python train.py --n_head=4 --norm_eps=1e-05 --rope_base=13700.0 --qk_norm=false --bias="none" --optimizer="muon_variant" --lr_mult_o=1.26 --lr_head=0.0219 --warmup_steps=200 --batch_tokens=16384
Each number is 128 + 32 x the weight over its row's rms, rounded and kept within 0 to 255. Layers, rows and columns count from 0. Numbers have three digits each. The size before them is the row's rms in percent of the matrix's.

# layer 2 attention output (transposed), 128x128, rms 0.126, rows 22-44, columns 0-127
089:141119134115081128135132109121117129130082176086157105084100095141108112141127150145065201166168132190134122122181124186091132120061120106154127130130186102122157186108107105115086138136092161134156127116094103142212112093159103143104077123124148103133126098151126124060124137052168128118136172123111189118102140029120112156154101167081132132175100127153067126154147171067136107138078
081:174072129070192111165094056081111124143143123106160176137095175118094171156154131085122209188124125147147111122134149059162108133107098073093117130109125158086088118075120098168138061125128159084147152066107146057058084167155146128144104145140144165141199178113131132076099144109093113165150159091134135093095090116138133121142147100096094129154115156110120167109117132127115129130128
084:188116082137155132124077093189132161129140179115140106173142196154168104134115108112143164123119120143120159092104132178135152115207085096133130054154117149155166181116116155152117147079104187140145107109148146099098114118140134174123179124123118120202126094153160074148154128070110146145175195068124185113053130146086141106122151100117134144167085157125157085135099103149170143092177
083:098133061139151101126129135120111190157090142078111107112144105139099149115153113183111112175107207152086202112124136120069154151102058079163185090095184120180146165150094160116207151134126157100095133098155072128153159092115088146139123172147164170127157130095112095133139156149144149193116150110129066131099083108091175120145065143091149111101138140139110151135096136115150099144180
080:115131101104126038087136143100130137182205123107071140075106156134122143120136101131147141137172152114082104152079179160141127055190189165126109072159215114142098094099158142107117168188086143144114107159107129071171093148082119096141135107134169171107131145143152181129116123100127145145167098127122144122119123132145127187105115143146100087124077137090144099186130154173118161073161
082:136137152065139127167075165117157088132163137141136156113163185138120145174159163174160138163107097143191154142116113144117066090129169140148101149146121180104121122067118083130097135092085149109060060079103125088109099174136095158122214082164077116087106138115153136163127099101183113114105116181199117073138126140074146136124108113097149084103132125136184114112147152110156083167125
090:123139113136110091186076067195143131072174158099133138100174104090181146178164175152091135099047142099057136190065120130135173118112180098108113161100153126129122112124141121177142153105117079125177124109110104158188165104129136118139134102157166158117159091173132178166140173133143127160092104109147165154118109111097141123164127156083122119107154206157119124080100146123186116090132
094:120103181117171089155088127063177179139118141110164171146106154084135202067110053170167112134162153108089127124138093152103136114138142130120160141138117151208157104136099167076129132103157087170116148146110093191149145152073083146094069152175140122132114149188104179076106178140102177143102111093123108130177138090085097142130108134066142094128120092126089107118168135139145103093131
095:140153129102100083107110150065136155143117093090088154159112219069171155116108158133167136064111104113095130144091132146164181082153092109127152220118140102158142146087088096141105172092154142125126178148112183135091150116198122133127148074142138172167120131085155207135114066151155097114108149142104113153171129155139128132121096121140158091135144139161121121064060104101162153173129
092:108104115112146124143086085140160142060162105136154157086145145098182100102127158092128063118146173141079114148100101151136113126139173168082171161135115160147129138155084102122103110132122100207152098092144153115119121191178133142150108157118149177121188093105104139139128141158090166101137075108090126159191243171142136147170124117091131143141175108092098164138077133084095112177178
112:161061103159147175105115112146093156194122127123149147099086082121155106081085117097123130130114090169101100103068099146128137131096166105152155062145100119184122093136149104092115135084167158130121118122141089212095087180157133106147155154191137151095122114141079129163164130150136175153168071136125060199143102184122086167076085106098101155130142072129107136152179148106107132117108
111:105147122118102155099155153173168075132096182170161105159200132057114115155064169138069087105145181087138110136125138045198052125174173118168122123130118109092158104163128063128086126096144148126143162143129162126138163123129142063127135172110150163145135115137154108191155097147175085099146149116102112102124118111105125127104153098125123178114072142155158091144173127151083114079104
103:089106226102160153143084072130124087150123136133129150108125104115069134204130124143140087145178116139081178076091116149137091106103138099144124122119101174149112151129155158098115176145137103108222136128144129143158123123148072166100135072101132114136077137147146135090143104159111135169134137133154118111140165104096093054091186127197185155131135113104084129136089126175109127061057
106:143138156099152127143197137125149100146122140159119093132132132112167109116133140122116175155130084181130149071095093109164184093147145153138103126112124114065164153080136107174080137143112101107157091167158136089114073075077091132180116071120183099141057134152127112160078108141146129135146106094110142109104121189107160142137119111143129233073127132116080107082165127080218098108091
104:154086135160128094048094138131105178161092108140110112122131118117119169101144078157119164119152098104179134084158095137168109090144137146131120095052154104153171120184135128057180154179100112085121093132116119116097162079135092069095097141106128133141189136165151141182115084134087124132172105173166183102106089103105092181167127130135091206219112139115128148122122105143136119146101
104:136109143114124119102174166119151170167130187134060184099087085094145171115114120101108094160040145104167141211092104086101150144108119185087181153155140160124103125097147119108153163111065148129093140143112093142152127062168187192146145123156109059096153177184144151139135096106132155121121163170165110160122136159127145088123107125130087078118152102118129176131164134130075143161152
104:091209096156105111181124110118121128148110078196120172133103110196094129174150146128152114107144166130150128116144075129110224184152113129140112153150130089157117132135107139078136107156099178121124072156132136171069105141131136195181132165095101082109106094068143115125140118149192110123131138097084118103170094157157185110122142120102114123110154139125066122105195154149103078177081
122:126135142091140151145131120113115149159149139128136139069078146148073206116165091121079144084104116134101149095136163119110031085141119107102131134191114115159144140074089077148131141119136169166147094088141127144160143170124085123127176139083228077157174140110088099151115143169084137097130109168045106093142123179167127089130133080141178130116114121113123162145141132209110126157136
110:134137165147181125122074142168182126099111132074091137135119163142077097124115129139141144169142131128172106190108074154118103089135083088094115156109118108221122130146135149158187161135183134129186101106090153158173152151159106158106142142141144138132097147072116147091085089131089053104101129127153155102042099155122137131118083103094117192159158104092126132141151193080181141179140
123:153106154178084128119103180092194145127192132074109145138167123134180114076104093178070139170124169174094145128077140148161135091128164150140119095119109125088136115133119099120176148114173080150087078160063120110120133072110094113090144176088119119157139108063153107134148107153192144124151039099114109129106112129096123109062122114128102090171112079190103093154106108144148153124096
106:085130154118094146143084112148106172096152204131121059115127147118150120104153119085135119108139123085075195133138107131076089147134089172147132133130187048116151151172095140091118136074120110078131140083105128164097126118104119173118128094142105093113126107143105112047130135147149135101062141155162145141135119151048131133192132093112127082162161089065208100156192102132088137117134
117:172089071154152107148160102155067124113131144163120115099146141091107108124147169152083125034150091115067098125101139073116109124132081152091110117155164101149108186106173145118139195121090100152068080171106178165109119140070167102149146121103151131112115102114147101126164152135110142148093136150078117148023155136163122083111210153170112140141162132149121107131124143155130199122110
104:109124138115113079073136099144151084136152120153138161142130203196111117136144134138109168161086155134084136096065120155167134139132070078137125165090126123138150115081094162173120119156141166092163090110139090135164110076171159143126090102050131068131110157094102076180144121108095100200128161129142088122097199123132181141169151166128087120115139124126134103178117041098114143087100
# layer 2 attention value, 128x128, rms 0.139, rows 23-44, columns 0-127
088:141154189116143169157115125146128169123119183155185152138092119129105126126138164108172150178048142092192100126153118084039163163123123108117143144081129127145134181139115116142162119042095185117172104103122089112164108161142134088135076138129127095094128089121125096118094146165167147128171109160110124104160091129159136145202097120106059113197129081145135190168182109152137144114113
086:112097139051157133128150104090123130156122099113086165232135094140130101093174150105082146076117084177130094116116102106062152158127111149166113097161143109163166102149150135138168152143155159170139088070130129109131073141105116085149133106136122194112164126112078082090108130193142140077162145184086098101148099108161122069176165109162070112128146139127112120131172142133110106111050
082:128108079124118078133128146117138171142161099134200114150130138077134067119119178124102137134139109119054128137144129144130116063107058111058189141119125123121104120094080156111125111155119089131097090143082164148122186140079147135169160121139151130097145078155138171156118154112089163069130108110132187146143096154153147097194136161066136155074142151221171166122090144153158119068125
079:155134116092142139106130103152173139180110078151173177118173106099125166148167189104168128128186095186176141115160118103134109112163151181098101133092070132103106149136125139075125116118125053134097187153098123160122142140155186164130076073116102176147104138132104085110126171205151089099162168127189138121133128161069127134097175183111133106107137101153171112105162171091125072146152
076:103110144164114110111100144135096120161153174125135159090106148137141150209080091130156139131158093124200088147154142106167111103122096098120154150128146183185054122137101108126162118204149125130137093077140107029165046109151129083076121140141143157142121146109147112144131068110125121160112083161133100138157183154094144141125080110100083173150100080107194129157073151131135116177143
092:133126083089108073117157105125097055127121192102120086173150072128062106183118155183096142087154173150094105168136157129119158131120134088159154158139080121127148162191113095156136138093134140154107138111126193155139190160080133102150102153145122105110089142145059102184135112086153148134135150124137124088139195158100161166147114102072188167090146098163138140139119165151207123101125
089:069098058120104090123155157148140155124100110175118119064133046143091124141161150152159159145176107169115214108116124134158085102091078129088139112119141086124103107126095115118142085114116071079153147162073100133100150090107123170090160102122127091128106194190104190100149162122133106133100115113180139156113140139083123146139068104153206172103134102124147113165071156117171137109122
083:135095122169128154123189123112045156097152090130172111152173154138109133122124128141162123158112151105106087092106162085165099093127137126155138138163135121153108176147043096093115205164108140111146134165120135103120182202110100150140100137180136167133128158124084174134126115128143130122172108065155148099144107119188161051120069127071128165163121071172073148115151179099119088082146
081:144148088148089138160170143174107147113117121084157092107216141146142119157129122171138137190148100200143164166127111119124074110119112101145135110150101073142126121121127098120080123134156076148093112078117076169124211117098088180115129200150117129168106128177123150230113162105177110135160135091131074119108127158139087122158064084121147180169122133159109115165110158107155108136091
122:139109129054147100133171098100073113121122124081142144109144038120077107060145123133146152176139133145072086092115102176157102169084141139103057160100081081116102136134119143095144144077136175137084117129141082116136138105155130194146170133110114123128139100171110094141050123147139073130105102118137137148067106151165067209155159116164079140155154125120118139190105098115155116150117
116:149086147125100140116134128126133180131133135151141171139167120095106141082110206125112098190096152126127111140078134134122123107121132134162223101151100130166099101176147099131095136188140129139120097119169065162086117142090113131113119102113089202102198112169101126158120066172131134059093114155162084126145127118159042133142126151076134109144142172139102128040161130131053129139100
109:126122133093199141109186115175071145160095140150127148168106095161186130134119135135147049070149122132170085056126152137119083103138141185077159077082184179153142145070091172129086090163120129079110159103135167114137136133075094135150143113125113157153145163106103081173115163150113093118125107126087118132136117119161087084134138117190121172160093135070145084159123126119097189089141
121:133152151093186119114136149090152089233054127121171123119132125154140065080088145113110121119114056097112115101128136124167138033114168068165126135151103159126129164112132146206091144136172098092122066121140143143107142104079142163170093136156101102170094137120119111162131101110159100101184114146124096128096132114169120170169112081117133177124117182153119119118158120110179092073103
118:128171151122174116157093143127162068145151122132105142152151083131128113104095126139120113190077164062135159136090124087096096144106170090113133120094136127126120105122190138093158136180132134044133119122064133093083088148103128098109156115122178173187171151114194089124147064131138126144130077096091217121121118149108056178100107128114150147176137129209082113129152129158129151112164
114:162050093097093168118126054120105149127189156134119070143122146078118141156119103137093146128112162104071119116108106130144117210109132110110117121087153163127091132129158148074115143127140116173101103130075136191141197074181114118098089107157103070055122152125171147156169120157155146171101124168150182136091109132148145153132138108112136133171154114057170192180152157132106145163109
124:177153167112078157119132112040149141134095164160087057140131093139122076148079120105188133083098125170140121164109126145110210137145109101097109216116146145122139141110084138152132097143105151140183119135121125135167164177174133151143095143137093169127160118109148194126107129083130103156144144173135088089091112204108138056153181094121154160115095126137160175131080102106125131105079
134:154105143128129141167187135185121093140154136156096123104152190073165117117122112115130098102151152121099074074151116187132100093177126138123080138187151061112117133166165190157120097043142114135120085085114173118084153057116109042076144105093165126104108063131153131157122114120083148131113165146098152142139127159141108095136156164137181143115043116160108158176141138135124123111132
126:123137134083119141104100115106095115122073166051087126126140133105172186106114145175143148147136172086155103139103082098140150133120117131068112129143072137101150111058105148144150168178160175082099070112099148176046155112140094089140155126110198102108111104110147129149127175129150064128103062077075096141073114159136191114093158128122087168122092124140144124119125131180157118174160
137:133089095112116167169147114154130130158075120072162145157189114154188160110128159150111157172130140076132186116080139189138167127118160094136116130114145147133187125148142109095250150143101152151112125096126078121132127100138157144108138185112126123133127108057078099133112119122150102139132117157131094154053142145078129157082125159180137108123145062120040111091191152140115090123153
117:129114098061147159060146138116101104106124131170162165130093108121128210158109111142072113068137110107163132170122078129152102127121095104134092155082094116153122134137096071094099101147120133141089129099127057120102190066127107109078141147122130112215126120181149126112155118119112158187099111128120118086141186104112148103166102142112054095142078099075178124167105187084107134107162
135:150166096153068173115095118145091130174125164134147117154084093133119164124142140110108110111108151142185131170144132088130108089098131097089098111111149077183105167083159146145135213112097131219073097171151146182155102148136141123146174047118108097148150069139135079116158103118080192087148143149111091147122123179116107127107133158144081168157107156149119146143132211102121120078150
119:081139074108133134118147074089202091117088133132153143135120162173182140122037114117186073143132121138071139134103125095123119144134126143132146143120120142153108121106186118166173153107158119109111054115133127166148131090119195104071078143111128100153103137073118094141148171169139130146164123157100115088091197086158164096143144096157124053118128152089140163135181079090121189080120
# layer 2 attention query, 128x128, rms 0.0986, rows 32-63, columns 0-127
092:107130125130099131105108132060114120102105159136093067065137138164109062113092122115169182084171106174149140102143178104170118077113113124101111124093086118136108167172116098110167114136133164137118104181136111107078083120165127082106141124128098130164085105070211162131172146136181110160134151149111109058111111109163159170161126147156187123096091047199115172140147164144122138130152
107:151059167085147196132118143178145154182113074119145133140161107125121096118108103149121052086141134080112153143116154149077120192120133157065132137154150107090158099139144127088086121138145164104162180122108123157170156095101152121129152145129137152151148162162115132143042083056115102093119140053144091096100153128123096096120139094150134102057184144113101117112124076107144152119044
093:146104108147132182121111120102103103115089130105056107135174077130109140099068191112131148065196085136195121081144154081129080099159110156110077143085107113133122208101120088095187109113065119125135132129146117156101099088134106063113123127106162198114116102116161134104152179140166118148110119087090087080144133099087157155116115141166176096111115130131166202097104119143104091108132
083:128098204188165200143118173137141159086101057166135121155173128097075127061131138116130130107145120117187049132100099150135144105146116215118141171076073098105073128152155130101110138153102048143120177177119106075159080114121106112107074086135145141124181145095138167121111132093138144125172108108122120147110168110143121186098141111129111085132149120165148096110164152100153139129142
093:116174120111103151098115120110156166177145160122113079086079130162131137144113090156140094096132086147120098078135097044095105103151154141196151097160022166133110127125164090146107149142099193122155125160157132096125105112125106108133172133097128176152139125185124139164119150152129124124144132131128123068148082095118120207179131174076142077099067099156079087163169169167097109130096
089:164093050172120088131097142138098148131127152115112088076185065107083135138144102156143136157111113133119130129109215102091113129140053048146110146060142107109112185119086117128196136096093113149158113101124158197113101093105091189140140108161117164147176118108114095131124172127119095106110128088058162065125129121104145132137072104075110108096125105166157147100095086121118139099120
089:197110075101105120152171155136105122133150172110104128138136080136133152124155161146126131145134141117174125107125157197075123137095102094084095141087135101117205156135088187108168148100064134151123107120117109180137166107144143167184130115139128166090080135131126145115147105076122129069074178041176189114150145145068089082081099116118124095117127056164096154146113157134137147145183
081:114152186147103147086114056090109120140127117120144083159118100137092131190169082096153092162100148121114077064045112108139170154126154127141161104089163186134142104089145115114093148140139163106105166134108190112101099120135144083108110175142126090142137154101130145179111115170146122135130164156050106139178111126140069181167144172158124150108146210127141123140103067197164087144128
102:146126168112119144105091079143093141090182169196138123145170162092141131147172121122128129094076162090141131132154197150074106151144170126077171109113137111118153100137068131149088119130197107109164143151152126138129131150127121147147142130140145086135078189158183122135051123095077118119189168064159144121126155088084144113160097138151137122183116122114158120073075077122195190110086
116:181067160147101106156065109132130171172129094098165100191115157113152139095141144178114066150105173094020084123126146135119166196123164109133097123184181092093133065137158191102196159114136110120101105129150153162190128091118107075161126135147153106113121103150152137149107149141128075144092101108149173079092156111103116127130131176120108145123153131100162126145130120168169098168139
101:104081115137108116149091165114218093113132137137091144087097158142136057080163123152204125092169159179131145119154054057173131113139135164077053143103139103109139142135161130149098080175147128141089113127112128102148112084088110161136156071185106105116134137138168109108104128110154085092138147148190151144114133154134203112079176081146126126102129143144085143081117136087152180120122
115:158074147147155147115126160161188133169113092106190116089164183165121124130099143160142049082163107099147156127103170128152115141114162141085129095118170193123111082151102162125138127121123103081142129143145138165128068138159071125105117188125093105126147106173131123185126218176139098128165109096161100176105089139119080127104153195146085086151079108074110127110137155156181097147163
096:046165143093156060165152170151142114113119194163127103092184121162089157120155123163125087126113134099086085132144157067136175136092126190112145112137131111086071149133076107133097102090142168140219153094143096168169114142159129081147172125131146135132054170130119137136147160118134102122119185127133146117161071117160177146142178130085135146128139077123165209134119165143105112114151
106:113141143093151163064089162163139140129143111073124168121103068125162148146141155150138111135159141100126091175084098144106090048072206136169153125146074111140173127092120125120154159126152138142148083159169092151145150117099109148086103107079130125181115075100098066126088106108132121111171142197174119153098067091183158115059115122108132130126107124163129102095171174110112095188167
113:113125136099138146181157125153143037215134123196082168181210135201106136126118134154113128095123102108100159128134184106079113133127123103136082162122104126109121105106104163162183135115110129108159171158173084199127160131134137128163178164097137105069117058151111109148102122167090207140136141159087097137164078108165106191125144113141107142114123156139125135087149143133092138147109
108:131087125093100108216113181139108107157135124119156120188163165099120178166178171152130150141170162073071126106116138198118143133111174132089140165109200117180071135104104157087194117128112135200130149169101103137143152091147140137089163124137110096123111152114116081129088116136120148102083098142097099196143133154133133156085074163122122080130097147062120135098120109128099077078164
091:175087119136150184132132132145100136123193129137126140183145093131139064186116093122128083089135135110143172143097178169086065187135141103149122177131137083105123086179147138107081135112179164117176190158123094081122142153058127124162141123125131145172122160105141154141035115128071109099123090163139109048156115143149123133132119079146139151092150108108076078177111114113122106182103
076:132157110092092157137162153157175094086078175110196133144115110117169111168180159092123071148190115130131162146090081128180152143182151140156117095176143150115166146137160082145141137125099179127036118151117132126166153115111122115200160108116125168123169139128171163117105107127111085130144109134159145151102150219097121097125169160112048176162123168099149075132131129121133067102142
091:166071150122147181141169111153192123145124153145141154130149154189145080102077148136102108086141133147110123160134109145068065177106158109116143176138109133137117125111228145118063113113137143110152111090105143167204152122094102141087116155134128136157097199155127161114089134108105119089101095083143136116094193086134086133105165111137093159145145108052118080155106139096094130165054
105:108084138083156142159086193147149147143124161164167188143121168161142099137163129157133042176126145106083140150082176216135136159120179112136150125175164132140139104151084122148048127097194081076142120111108104120189136147065135114168117154183132102129151145164129091146066092063132145159108092081172155098120146151110117117096113112117097158116127166116111101167127101107152139108111
096:151120137121150103136137081105097162089151107073177081144178081093093108119140096115165109145128062144119096186120149128118104104095110170102157155083065124112136142068057120105143109139114061122108152137082107172089178097151102135132121111184159183138124080120138093151147123113150169107121109120119092110151154040079147080116094166109200143146135110167082181084089108117134103080111
086:098127116114107099171206073090117087175090133124065167079180088157109098129135158126142137121209091100148104180155119127163097170104103138148092126112120132139154171121127143126169101124062169171099123233068148122112158068092159109144155117118107140098140105126116163097210106166196154113104143167104140116164131138156127140091113118121130113071157116165137144136126133109074112136161
093:085169105139115164109161087097149090128078123122109189099068104082169165178097125126121197102166110179166108124143090108150092085111111160112097081179090173145174203134082115093164114134158172160124112206174080103088109134182120142139117108134147148133061086139170110133150150187165123160133101168112067144148142183157146122128142102115125145166129102146128157153154138121149088140159
089:097142141098170077056102170147116114148127145172150167120129142161125146106172159097105136105123148069117124107200084094110183152131172113092102127152175141104095128149137150141153146150131139093146130063119178115169102124146124085081170171070100140149108116155102187114101139074142107140128150089070164109144144202178111129058171116128122120131145196088173069167141140098162165097095
088:213102135090088137194170157118167165089139149100157095118121121206165121090131139161100143115158119166182104134122114180109089115093153165073178168188098091107147106111128161107119073124182131161173144131120090136127147185122132158111139124125119123090035149143150140168112136123090086072169111080126102112091188159119120114149124143078121148136136128078059127184154134111135153109117
106:105147172120106138181165152138074151146130074156047161137200134124144123058163124143140135129054111139149086164151163126133167180080129186128097159105147208109094121147083107089144165078145134120143157144089126183161141115119136095106114124105165160162151157134171104120148141116173133162090067103136125112187161119148146112135101090188124080163166132118168141067123103165165087141135
099:111071153165109154140111155120129135117159113105040075214100103142125165106182113104132099148184125128112100046076101167146129152173120092178134133073159150082082163099123095138098164122142036150095152168181090127102156152144107160135105115076141185127120124176163094069123138096098106118153153127114109173151096141154118116149116151078103140118167153131129110164163124070148141117120
109:097109097122145127127132159155130149143168170068116086145135120113146112168160114111084109144085166124149145143090134168163174139118107122147099170120152066139101102096125136127067098112118137081103148076129144109172196115080145184177126148159175067119172179154153152110123165058146080151159096090092161112084133130123153104130138128037216140089134144101057128144142101179124129170136
121:130160103067125177098188144179141165150134177171089105095097180172107102201099088098145143154152094168148169162155162158167089149148112101093093100149124133159103187172111060174097106143094170127163103125155109133132068136097166180146123095175059171112179111167131085152100098126098131124134115115135089071151074140175135162137102102125108143115134143141167117116093151100126148112090
115:128157167154101150093122144099099153042144103145129150166117103115141105125171091118177043159152141134171130149129101142075108101137110154079168096148095203150137161172089123118115078170053107106146147116154113146139190136115182178148148195151124131173173126144062111115146123086137089122147098153180133057157121165144093120131097123128095137087061114151128125106121139138117121052137
106:118150165108107140157106109128124131093122072092141060071111068134118128127085164154105104095110102094141130151055138104109134135186156069166105160098115104164136112076165058076170115065125147170205132137154099143133127077119142090112111106139141229130128107174128143113138123117076144159137142125133162150160141105130158098091165116108145091115142100176103159108098058161134087084180
112:105142155104118158151142120161133086083084102158161110211148104143097152122185066134123079088118108112126092113137150151140135140134114159145087127150135136091141158120150157058129170174100146157172167123184096119155100181153139114163173047109086095072144155127142095164139175142115101111181107106182174097194121102161087116141142128164139089131089126105057135096141109127180102196119
# layer 2 attention key, 128x128, rms 0.1, rows 32-63, columns 0-127
099:128117092195170094122112141174149105181104149127088130118100138109110135148135128157139194147123156126104166068131152095090156082095163117172148128150174163137098094125170093166159118116150111130155089091115202156130166100157149164083144189108129118058069126163100108127186078084108160085136159098151147130102079107213153085081118157148140080141109138150140087148088118132072172133142
109:115113121149154146112165049123101080147164112135104095072150109112112106138127118087132178149084111153142125180150132126087125080121089105107121098084102153153088156132106152173136106148140119162145075095154152139064099122131147103112112080114102153132073111124120114168156125090109178155161161138060075183161074121238155194152114109153155098163153082141201120128092145185122136155133
098:107167102164128100148040214194101087168138106098162168191066096097060144153119105132120123119094142159117137105103115130142099083108106134068168098162102113085103066109121162171172080133118084115117115098157119087143091153134172071141113097108128132103139117122139091090178110131167115091109113124090076149142059162168103153072150145102099119124128113099121131142115168166127102077128
090:140184126108077136100164106133079123165120117080088169137100092138214069166103058153093119062125100149083148172116103116137112104166118123105124105190062103177076162091181103128146112122065114157164153167142100161161160135108107132114113114102097127167117091163168125121100165168103163149139126103045111148093079103168147147142163171126144095131093143132106141106116151118143178092104
106:149107166138180117121092227147106129136153146130077096113086155126110140149135137146166073166154176136142121138106111105111172172092130100105193118154103110117087108134137118143134087093149154098145131142144093104162149113188078193040142134135105159098111129151141087058075123166142117136064131150084159075128083148081073122141110099067103116108067119078179128105109105101104141106108
107:147097116187132100122113112130115104149152113141209166154169099069122067078115115171130072129202111154072141115111144084107133149098134100146123130123171171091138117139119189106064124150102078120119133127156129117141112176117043105145149101159089089102163115119049122099163172141171132108128135117156192158119105134070112093166169196110108137132085086111085171135145092143104107122102
108:060136124182135095106125113160144090130095114177143130108148126096081104063214126173120100116155151123121147115120181083127135118140084092146186091164167091099123139141135125098106141171119106124113124100143130106103164155108157096202163132161112085145130095194097069114194178139099144179146116101151193114125164131120156133143199128163104160129179126102066188143083096143144093117156
090:161108108102092120125146121122106152156084136086134157093135083157145152136075131075134175101047105111136109205188186124105123131179147100102150153181088093152103131065137100142160096095150175067171112127110127121113135085102213130118114131073140139101139164093151113119070148134119062148114093132124092099098076101155115132126132121101189058126091152150127092120164161128123182113086
122:093127104124129152142111146170109059140084151144108153068098119199191112177104149080127095151057207176146159165114107151160151135154162132135117138122107139184082145134164133171112170144151149137124099082103111105103102131074195094146126114111083115154134146146167149118125093101097102092155126116143117176140069112185171175099124158154182143122138107123137062155163132127090131049091
092:150113094117117074141139134154086155148157131122119147141142077117109137138125175151067151123110081113095116188160245087148140078087137093126106141132125121127149159129104137113088157126134134090119142185131106133142127153124129142068125089154159131143156149142065210192084179091203158188113134135103126103138108144099120148114099107109137075178141089109090101117105138165133133237130
102:118149130121178108119155109205070146097159126167163101107136155114147136099123136114158091093202112149058156091151118139069107129099121176119075130105157152182117114136152123123141132171137178177095146111117154138138166089134086154130128151102117206121214147097164154119150079125155118183099145118158179165179150107112123170158168212131140143182116182173130155158114144089148109104136
115:137143138131080143124103121109151139087178100077131093141089131077079161185135118143144106135144105071087092128145136115155119112097125161105176125125111142102178119063065115102092102114134130111100052163090075111092127155168100106126054070151154081148068136162140159171065133133183084135082100124099118169137068129087089057170154113145104106106117196132143108119129132136178114139131
108:086113171159152169048137113141102094128188063141076111102134177082093124118151120097159156159090124164139110101131090090175179147153119169125121145106138121138133123133115086170159086145064174118085182120131145088117099149133163162116109110096117115107153143170149113119088142118087137224093121103161178113139118121174127125106097146099111039152122133188084091125118093132072146117065
120:169137086027127124137122142086153167103087148114129111080125166105167136123155115187144169150059168128088158091130118116155121108055123142137147113133157166054091102134164169095157129090146130154121126143127124152211181124081101179159079121154100120099073146114052127129143082097178152181162125155122169135121140126088120073133115093142099118126074069142137132083145152148121138128151
113:124174098095144139114156154109098123141111122135175187118119158086135107180153052137139147110147161133175141160104066099107141126157106137107142107129130127095090068114154099176137117082121133110118127082150129055108132134154106061097157100168180051131102185129200132112145172108160140136124156066094166103082163137154174113147091084109097143202122150109060097175114137099087155142140
128:094146068137151085113115152133161114128051097080154113194213189095110093134087044131163113127082157104163139132189150119180124108148111107121144144167133178102102087142135115156146097097118113150072134067111162180091158131133124080155090105140125110089108138098092143123166166052129158148106139134096121159095112188119142044109144115110148147131130123136106170116112097129067127143140
093:089147070151116162109150060040102109151143149124052099129136170135121152151128094103146183115107107092119104159160133128139147118113076120154144115106105159154144164128091095119212182119156164112139095072121116143072089125175113183083152105148183178152125156107189128117164145152150154123128178148121087139152119101221102140151133127116198106122099099202133147107152152140140160119133
093:156086207059128110077109136093117101126132114148067098142135142131146175135133078116106114104172177096084127149132183157115121148126146140102124116163129143141149075133129072056120135163116131134140105154128108132177152133124167150140134107114135124120160142095096111132077086224114110215125106106096128137160151156064083121131103080175186116087176135172108130105120091084188192103106
101:101099064120082192101133110088110081082116152110071114126176107093173142111080144071153102093164103123151128164143133120103070102163085154146136158117102116138140153134088107103172176121089172140067141053131092194129117143104164103161164116130131188193116107101091182145077133094168098156076133151057078135154109098124157133128160121153142106147138103173152129126169153181135126115129
096:133126170113150170096184049100187126165182150174091128070108142159155096104100069103145197125107137133149135131125168109157124140136147105101119093097164111145146176136093085130130130129108180126140094162126101087159131138103157143123123105138131171150165156062185183151073179128053169107172122117091140084178121117152075155111160149159193075104103099153125116169095121139110170132107
098:125111117096184102167148105118131141140121068177145188109130161144094126081152131152111114174093155087154194111072194154151157155098077168123132192118176158100109104216128126188083142083167155153105085149130133193170143199143115102107117098107128068133130127114063157094174155107092165116161118160145140142124119143083162087130157171142121121124097091113138102167155122126116158108156
083:153127114149127068135187082100139131121086124101166140076151150177154153143090072126110064121191093064159156130132225148056130092121126095138100133179153136170136101127126095075121126150173136121136121169124107147087203121156093151170167120114184162154150107137102139094125135126148115208121108108129146097113155142098121157093151151082119169087134180186105125150112113127080096098091
099:106100144151091092124120120129128119107169178125154051152147082161164138187087067126210106125117147138107114100092102160199136090070146159084162126116167160112139082125125138075129124159142127126078116147085066130151206167165095146143140182149105144075180151097147172123113079108185105124151131129083098152141116080092063125123134082112124156072145118133132174142154132100112099117138
096:130140171169132091118083172179144139135214086089143130147143186102101109105183108082117151120113108115156104126114080143125165062104149106106129084182164101105162066115141202148172121165133138101160185051157120108096113120102131085122103109100105152108150119179183073115110161123114162128175099203122120138128104125138114082135090169118145117160120171131132089075118164191114103115125
095:118099149207144114175118151118115135146100108188144109144181154119108077067154108112236094196095123080137186121169143136129076143130084102157157140147194136110098088170105079111111122156127131161062127071122124205105144166159111173136173131166135139151127123123150108110160112148138130073143130189111061111132104124150099102156150110111102139123123104176108122123120079099132142082096
114:181124155121148091191153131141185141139104147091144188197160096128112078121089207170109093122150104128138156056123143118136139107184148165185097115102116137115152075139134106116091085143153121108154180164075149090196121063159143163122136136105122106096128098148097059137167154114150160094121144141152146084154123101178124131078134154103071098103119070112189094143112084123122136165117
092:098105123067108139153130101095094102151089167146123145107118142181164126157132096139125109102095136130148120215189095158137116077106072079125122129150087132133157103125133101091072066121143113106058135169096105111125070174171106112166132150144087141118137131083126195160119147095103100169120132128155144115155180148143146027161121148101178087135079085149098125132118059108115107061106
111:130102126138175154128117141071102179153120175142118188147099137161079174091107129145107177174135079157139118130186181132131129108111129073152118121125166155165144167139144082130140177175151182151114133194132178156136078138128116158141139160088118125096118096136120060136174043116081136152134112064149125087134146094097017127116107163135100126192144088130170150134142153137086152120128
114:121154105177142172154115184132126103087156094129154097179119145113123140154140155059127100157199194116176125070131152082136109129109135128165152105153114099140092163115201106153141150091135107134148117157125090018119138138118099120068106102154175099126129151099127080143160105087185088111193200131126184148150204143119115080093140148121113127109132163150084116123137126142121078096113
114:086193113086087136138082050143154162100166118162108092123140136153118084181100084096138071156136137206147164109112131131097150146146081157053091099116176147137083132133086140145155169132145150154142141121141062136108118103101153063121085147146089146150125156114124112140133154106072171119081082132123135142190125110114110111166151105146142093128068099120168142187127080087181129110060
110:123131138106158114207159164102137138178118154127095166111093164124110099124134102133117089118138174123046134173114141139126151200070091172126086138208098148134100107109099089168153161152153137129181145085120112114128164077131125160141097099172091116107128080115076074073101158163132141098168126142136161123144122178206113139115110149125141083036096076154128135118140155181158129093140
107:128159113113170091137129068165110114106125165184093095106118152167120109139134132126154082056154139177090077152143113068142140128130178121147107176106109159148132078116112132140133160150195158116172033161087149100104113115167180154070109147183129105098114117092146103137138155139116121168109124143134136138082135110130117061138151111139110156117119051173087122219118118113079188075117